python train.py --num_hidden_layers=21 --hidden_size=128 --num_attention_heads=4 --num_key_value_heads=4 --head_dim=32 --intermediate_size=512 --vocab_size=8192 --hidden_act="tanh_gelu" --norm="layernorm" --norm_place="pre" --norm_eps=1e-05 --positions="learned" --qk_norm=false --attn_scale=0.177 --bias="all" --tie_word_embeddings=false --parallel_block=false --init="normal" --init_std_qkv=0.0549 --init_std_o=0.0681 --init_std_up=0.0785 --init_std_down=0.0785 --optimizer="soap_variant" --learning_rate=0.0082 --weight_decay=0.0 --lr_head=0.00912 --max_grad_norm=0.5 --warmup_steps=200 --schedule="wsd" --decay_fraction=1.0 --decay_shape="linear" --final_lr_fraction=0.0 --batch_tokens=65536 --max_seq_len=256 --doc_mask=true --train_tokens=278500000 --max_steps=4250 --dataset="wikipedia_en"
Each number is 128 + 24 x the weight over its row's rms, rounded and kept within 0 to 255. Layers, rows and columns count from 0. Numbers have three digits each. The size before them is the row's rms in percent of the matrix's.

# down: layer 4 MLP down (transposed), 512x128, rms 0.0789, rows 310-356, columns 64-127
# up: layer 4 MLP up, 512x128, rms 0.0787, rows 311-356, columns 64-127
down310 081:116181134155097107122109123141123145130140154129158105141137132132142171131159168156146101145134138150123133134138158138118142160162100132119171111067138082130128167169107142128121124171165154
up311 085:139089129076103128136158096085124120120113165140098129131140135091146098118100135134132101148106092131167140108130126167153151110144095132068120142122112146102125143086123139127096136131114174
down311 078:090105109112147138108136117122151142153148110145128153090105102148152174119125120144106145156137139143130128131161093093136126133117143144157101126149125078163112141180134131138136113099156100
up312 113:118113120133135107116134132119109152149099075102143095079116105113133136116078102161191133188132131059117123110130125108114120116112113152136111146123105139186111128177139127150127119128141121
down312 120:087093118143111122131176104115166183143085159131151127118113129162108132143122069148148150133170113174126130096115114069109155128139123200166127123142157161102121109162128143115154143114132132
up313 108:118166106096118094141157154121132096160127136109112125131116131129131166098121123098122106131132136081150172195108145132119170098144119144109091110123160117136147132145145143152169151086111133
down313 103:126100130121124118148095109146104151118126132159119106121108105134137118183096139115108144104141154154106122081153109147116138162103103137147131148143083106099119125099077104080106091156157129
up314 095:123050130132125087144119152136077118133150157140142113122124155149121099144138110109147131140105085121135148119163096161150123145119136094131093111144091108148133133149187114124137203141106163
down314 100:119153125124130148116153104158119138110099102138118137128128110142146117084110119125078152135148156129087136108127112151146164137126139133126165076117124128118122125149113129142135089138160113
up315 080:134121110153119149102170141148127082107088109101102117119139148165122090104149101139149158119135125126117119139134098142128096118116136085101158164129136122136164116123121096152132119156127155
down315 074:117113150118112126093123103127148110109122167115141142091183117122156151169128132126126152111143123121106102104117126173175142159197138145109150137157149084126152119116078119152098171101105108
up316 085:099122113146124101135150120116168117169095133123122201127096124118094136123198157081130154131074136125152144149118086113142134132116167141157128119143121146121112193116127156130090144156120139
down316 086:129150152094129124142077137168093152123134121144093077162140121102139129119092119158155133131160114161143135138106140150096131152135138106097130088092152141110123105149139110145131153156117168
up317 097:103172151117061126117151109096166166177126105119121104159132146123150107100152081108136106135123105109140139133132092102163144123148156136129154143101129111132145152117102128107152126118139105
down317 091:151137125122171134133116135132128115117089143123153125090106134126138152158124190159118148118175180169087111101162140146109127144144125125147103120157118140124094128137156117155110123151111147
up318 115:118111145131101145134128096146095145112161117159111141123108150107130114116146079132140079154130124135135152113144112134139175070105166127158090131143132052132116103141110132123109148123095165
down318 118:097108165108140115117166138106080090097105141153102112166140108137126157143104139105122145125119131113122092081135151124153110142184070129106122099099132142111141159163115118118156119093116129
up319 099:152138113154114114094166099145097149123163116125165153113071136147117091080141121103125098114118162155153126075151121164137140085152141162151148122145099136118162107147164153141115127147162083
down319 097:125133114131117138107121129108131085142124162136143156136186151123142184133149144106107162162134124118100124150131156146112087128114094083096116157115130096126109097135070166127130115127142177
up320 090:179101126128141081144117142140060129122149127104119119099097155146165128115142110107154114142130128121123134122124148104145093144135111142123139115144098134148130116099136102139153110143111135
down320 091:102132158158104169111194079123152117107096094090138091121170105160112074127104140153141127155126110107121156132132126130103123127096139119120141144092119076127107103113104163059110158122153156
up321 102:121134104110149150148146158124093111159151168100118110119151161128070128103131131122132088118102133160122150155094160156111129164150176151144122102133176153103111125115146113166103117110127141
down321 088:130137142135119115129102072141121110098113111151146129106129118176141170123115095093091131117120141098083142132135122098110136124112092111113101121153051136132121127142133148148165098132143122
up322 119:118144158114096125118137069116121133106114148119129131135146125125085127130123127091135115123134104141145097139133158116111110153137144133138152124108129119165108096159132176117141093171154172
down322 116:115129127150127127157068158129123110125096109132180157149150146130131128102122139159137143158117139042117136127143153105113128105132132143136093128132134108141144126122151126139130176115141126
up323 122:124160142119119098148148138112166143095136173119083077140117159112173148137177157120131179132106119150152137136130097140160125120143158127120167114133117161153081136142136132165123164132078096
down323 129:110076115107100090081109102101095160126150161162158110128127131135125134123142133141119119123139142128110085131137108176131128110177129097118120133149109138114120108145154124155154160074121093
up324 099:124139137097123156133110091141150108088105109088119099106108128174120129151129144130088152142140132126118126134162132121145116100090126125132169113133143103161090121167133101121118141100105187
down324 102:160110108162150119157142160115102152119157116130091123105114130055114115170160117110154118102140125162190141117120151132101112161123125123121130140134132121122142147119116147159135138117166147
up325 109:156121118130124123125149055135137132126073166143122142137145146123137130123161134133145094126130099111162131130136109166144113141106141070122126092115081122127104115126164187108159117143119103
down325 121:130132165163138109129150145211137139142129057110136120110112136149139149135141080161127172155144171135088107118142139153117130114140143156131168119145118154179126166161131076151138106124143115
up326 092:180137133071113146149174116118107118137122117108149151124148139119123127141092146162094101140063109137144101098077158147113148150126168171118139138126083134113107113103140102128116096121123125
down326 084:079104138118144080083123123131143145139146126149098095140110136118122143120141123092143146145204128131103186130138091123124117156120127087124098102156150141114129184105140146130132130144127139
up327 107:164139136136108150111156153138087136119145092124112189141110128112120113135094115121129106162172122154140184131142125131162142133130122127097099138113136097123148134174163170142106106115122126
down327 095:048130136127145125175109103149143137168114117107161135127123154186147156124171111124106121127118112105116087112179165146092136159108101144155139113133134125111130147132126066114142112141142108
up328 119:124122160131122108148108171146120127136081106173171148148128115098094111133137134126156133159080110093153137123079096107098135145104124145096139148099142130124094162160088114150123119165118123
down328 108:117117160121134160105101110081128114107141129145100133132145110148159159161080118142122085103172120102112129175130126158134118113152155123128107126112108141139129125099126142124107191111105112
up329 085:145161145148131102150121136109154149132133127109080133159117112150162110119103126086123114118111146118132179110134161162125138105119093120134174129130125129082152099117095111134091109127143127
down329 082:106094120142130100130127156126111123128143130162195154101146135112136126126159146182146114128133120156148112131164113074138097135145094097151108135110134127165111147141173136118180142143118112
up330 113:083124150116099082142161085143119127118141149124094111091163095107115156127159131093138102102138101152096112149103177140118134106146133128139088081091132118117098111117136128127131114178136115
down330 111:132137091144159155148106155116119099126140078095131125153105153140089120078128125093134150155120137125107158095119108125128118161098100139117144140120164185137132106140168123118155079077157171
up331 106:120150138182127117142082121134116119121104105113173073127116089141156110116111136132115144109135160155150162141120174102123113080155091145110093085153123127140125125118165141132135103115112133
down331 103:132147115166165167137126137105139122146144110140068121154156128107105164114122148105117179141135123115117134122109077093149183177106154131179154161151135133108084093138138100123139100125139120
up332 107:135177129095108071121165134140164181100114130132139122090131097100136140108195139143168132101139091107108108118086137131118153154149156119144125128120078142127150147144138134129153188139126122
down332 104:133104151131174172175175097162142082145162163106062119108121133102141093101112133128119118131121178184151152121125142147109104124123125131131138141139168135099097108120115149171135101113119112
up333 093:105139105136168133150123142129124114136110117100124117135105116138140127176138152119117141138164138162102116116152136159131110130113155138078134095151113114177150155190122091105136121126133151
down333 085:142145170154110165113104115162115168143132148152145128118161151150111132132107080139169121125124138114133152180097112101135133124118136103145124135128154159135124127093096119163135131132148105
up334 109:145147103160152058147163127155133154125068123084125117106128115200125092125122103137129151132150160128133130135125084097114158137121171121101110157114144113120123141112113108123126151125140141
down334 129:111106128132101136120141141146118168100115142140116126142143102089094125090135101129145138140132169134143133149128084096111144175089154119082124146121180118135141138150141121059136140166153147
up335 129:108135117098107122121125082095130117141106135163160124141121111137144098133116116090114120126097151106121161131147137102154147115119169093089071159172125137116148114112117147140119132129153131
down335 130:196170124145107107114124105131170185149115131155132136110155105133140098139104099112050143106167125168165090110139128130120139118139149162138111128115181093105118119135105100128144166168136140
up336 103:132129107118100099156187160117126156131103173137156098096135127174131180158109148106112086134145103139132104150086119165083105105117104124139120099151108079121107138133109137121114152121146120
down336 095:121118156129139166121066095125159109138108114149124119127113098092117085119148134127148162112118145149131152109161127086164161122142144113111114202150123153098129140166139136107121133125126123
up337 120:102080154074141086117145122107118111133126145153120163099137102153133117107148127144161104140121151102140121094158147139116134130131186118135090144131103169148139131184111138137119169103093121
down337 123:128158177148113092166155112180136178145114130101113139161118093085099134116118127092136127130111115131134185141087140125129127138173082144135135140115130079114098178150138137087141151123128130
up338 098:175090092149125105121143149169157143112105147117138111152124141080138175151144130129126121130122138120114156148114178106098105128156141119128104129132163148057139127103113162115171148145125129
down338 094:087194129144139127127164092098122096151169100129124148089161176165126105093146131141148125124094137150162150073146096130112132136111095136081139145104081132176098139126110134153132150154143130
up339 102:121110142127164142162145118168167108084116149097152106134151125125117104126163089098138105126139125111141135161149102126148148132127129122107176090140111116166142114109119122158164131103105159
down339 101:176123111146111119088114103101147157126142131108150135173135094103137131179127183139118115072087121135129129097095111120121125120159138102139137128111098141111104129103105124139119151149139123
up340 112:151109129092162133147149118126092134124137109161174159143118121147141157161150130133129126110120109115121195143122126154146123103140139174109087132141155139136162155121176125123144126129198134
down340 105:105138133145080114131117146073193141159144098085112067152175104089112131116116112153101126129134154135118108146118093141120131156121147106158126126071106133132119131119097108185119153113093143
up341 080:138105145113131157152144175150157141109153123194116131136137147099102119136105141112139095187159109127160171123131176150125151156116150171164129109153114109130135155134169157183131109118123126
down341 079:119132110143138132142118099089119123136117169051135119138140151124166172109166101118166135112071142112122134131120113120119101117113123114097118157104124151103095121117131114087145164134120122
up342 117:094126167139125085148159153091125132146159122134136110120144081102126138120145139086133150152100109137139146141133145102137117139124150171154098150136107146092129164164096136109106172154120121
down342 113:173079064146123145086120132120146108120134153125129130118145092173124115144127120137100085072179154144138088136140100155125130132146119107161138110130156133163177141114118149159099106103111135
up343 088:134133148150146178077122110138163129088104112176153152159132117171094095124149104145127079131145140176128141158101140145098114133092103165117109124125154141084166071133149156134132104155113112
down343 091:113142135085138089147125112081122128152141161097119113146151122132134143122110135105134167118089122111138119107136148101162115147079125120090155144137152147187136148106160107107127106117122178
up344 106:123128149119168097118152155139137145141126119124099118162134128157148118085148122141120120139109102179117149177087149118151129148084126174099132134099114131113144128139145123121131126147158179
down344 097:122145089146123126152122102102112140111159124140136157111113119097095160116106135142137163117135136127147108107151130121133113153163108069120135120103135121104130144146100144120123111107060137
up345 097:123124137110092110099165208138145143133085143126112178126156094130115125117152127145158166149167134115142128084143117120180133156137147114141074123108119106102096143155094145116122121135136137
down345 106:133119133162114115156137100131094132129178098143155112121117132119156118138100137129092124138134118143084079175100113078122118094111100134123139160120083144131146148127150103108126151129111120
up346 094:172101137138134120131188149092102152127164107108132130143130121153142126162120154146138101141125188093111129116129155152117098154115134133155148121114119119173138153102113124155133166143104098
down346 097:103106164055120124131107141146168131117111132123162101140108145085151098088144130144111161135127097131140138174096136080152165147147172176139125116120109114130152146098122129134140133073098147
up347 097:102075142136148156097110139102105090161118130181101198154120123140141143126132105154149099127120145155147131112149139119126145101146097139113107115110171127110115163154110140139087162161146171
down347 092:113165121153129082164150172111130139121151136127158122156120167113146149107122177142119162162123130114124165098109092127137116168094150154133116154148095132169144132086182150119151085084113126
up348 091:146149113124161128124075116129140101100111116141138077079140131139115124134140085113121132152154115107080120101164104118134160124095120110125162089147095121130161140155179146128158104138122142
down348 087:131114115152130135124148131132145104140135095113108107110136173129165099148145126117093160146127150133137098116122120143101080144094150108148184147137127114174126090106130134152098120143106144
up349 088:187115053200117132164076137136145155099146161095123111162144122133112135125141124146151122156121138121140125152128133124149127143145105165133147102103141123150116123129106115098144140126094137
down349 083:111103187070127130124139150182164119121137089144158115126123159097169143119154117126117173078138157119103148138110155141125156157124103128142125170105107130103107090122127156160149116120125139
up350 100:116130211103125114115110090127160117110159116091119138112142103164122119168125122105105143109110176131134149171098096115143129132147143133150141112127109135161161120109155142126106066125123152
down350 111:084123167119130106157112113172134108165120117157129110127141121140103167105155103100139151137129121116089184126123132108130122122126099131087128144144143111136149124128143130099112093150121128
up351 108:132154133188127090120094085069148177149138109129118103080129112147135141095130120137125149153120138126147119150109137092115094128141095136151147168134124130079068133140118112127124140124103114
down351 114:171134143119132141124139128153072111129130152133112168141148120132098145165094111113140114101139136142118144090131150159136134131106153124083114101128138094200124159131138120132149093104187142
up352 079:145112112145132140144123086131133093099139157163163128152107112133105103098142190106136122151069150128174138128156114129159158136108148172140120097131095147130106168123126123139139166147139117
down352 078:121122117089095134128137191115118132151143113139140131119191130113132112148103080127092124112131140110116131144158129134136102124129119103125136163116160086134147142128133141123136096124139152
up353 106:092140098136103155120172124143124132103153156160163118143134150138138106127150135133145072114103142097161118063138145124142086165136130133129110163159116118101128125062140158101142131106101144
down353 107:153128128095113109107109139067107137139136135100124158120136142139127146166137103137116129122099137132147111120151093128110107122150072075106116107142132160145148085133118141112098128158120150
up354 118:146133112145135128085138130096090136141123143087128148092147134122121154121133157149116100134078107083140102085094150124111085124110128151116117159146101115099112135090114116091122170120140153
down354 104:180114114160119084107151120150168135100147140168133129154120114130136101164113145127131111126160124134142146120157097101115103097155112113137122119129101138148180128135082157133080138133129139
up355 124:121163114103101122117138098128150126085168147127121144165136125130063160114153095133126124091138112136121143156139118102121108119140125162133127133111137187108096110086185146133144140132128099
down355 136:110158125123123131077105140140142118170136135132124087145097130155144109163155135092074113187114170129149098104115134143109148141134120104112127091144096078130107094179117091148147109144147158
up356 081:115145149128128147144137144138095107146147134132148143149131107113128130150118099133134153133102140147076154138100083122109149174153131149112126147189114133120107098140133140057128111146163179
down356 089:124097140092095132137126112160149145125101112133098057121114127147126153117136147108087123097133104123154144114118169122135149065136147120147106138075143098117137146116128110177142157124144116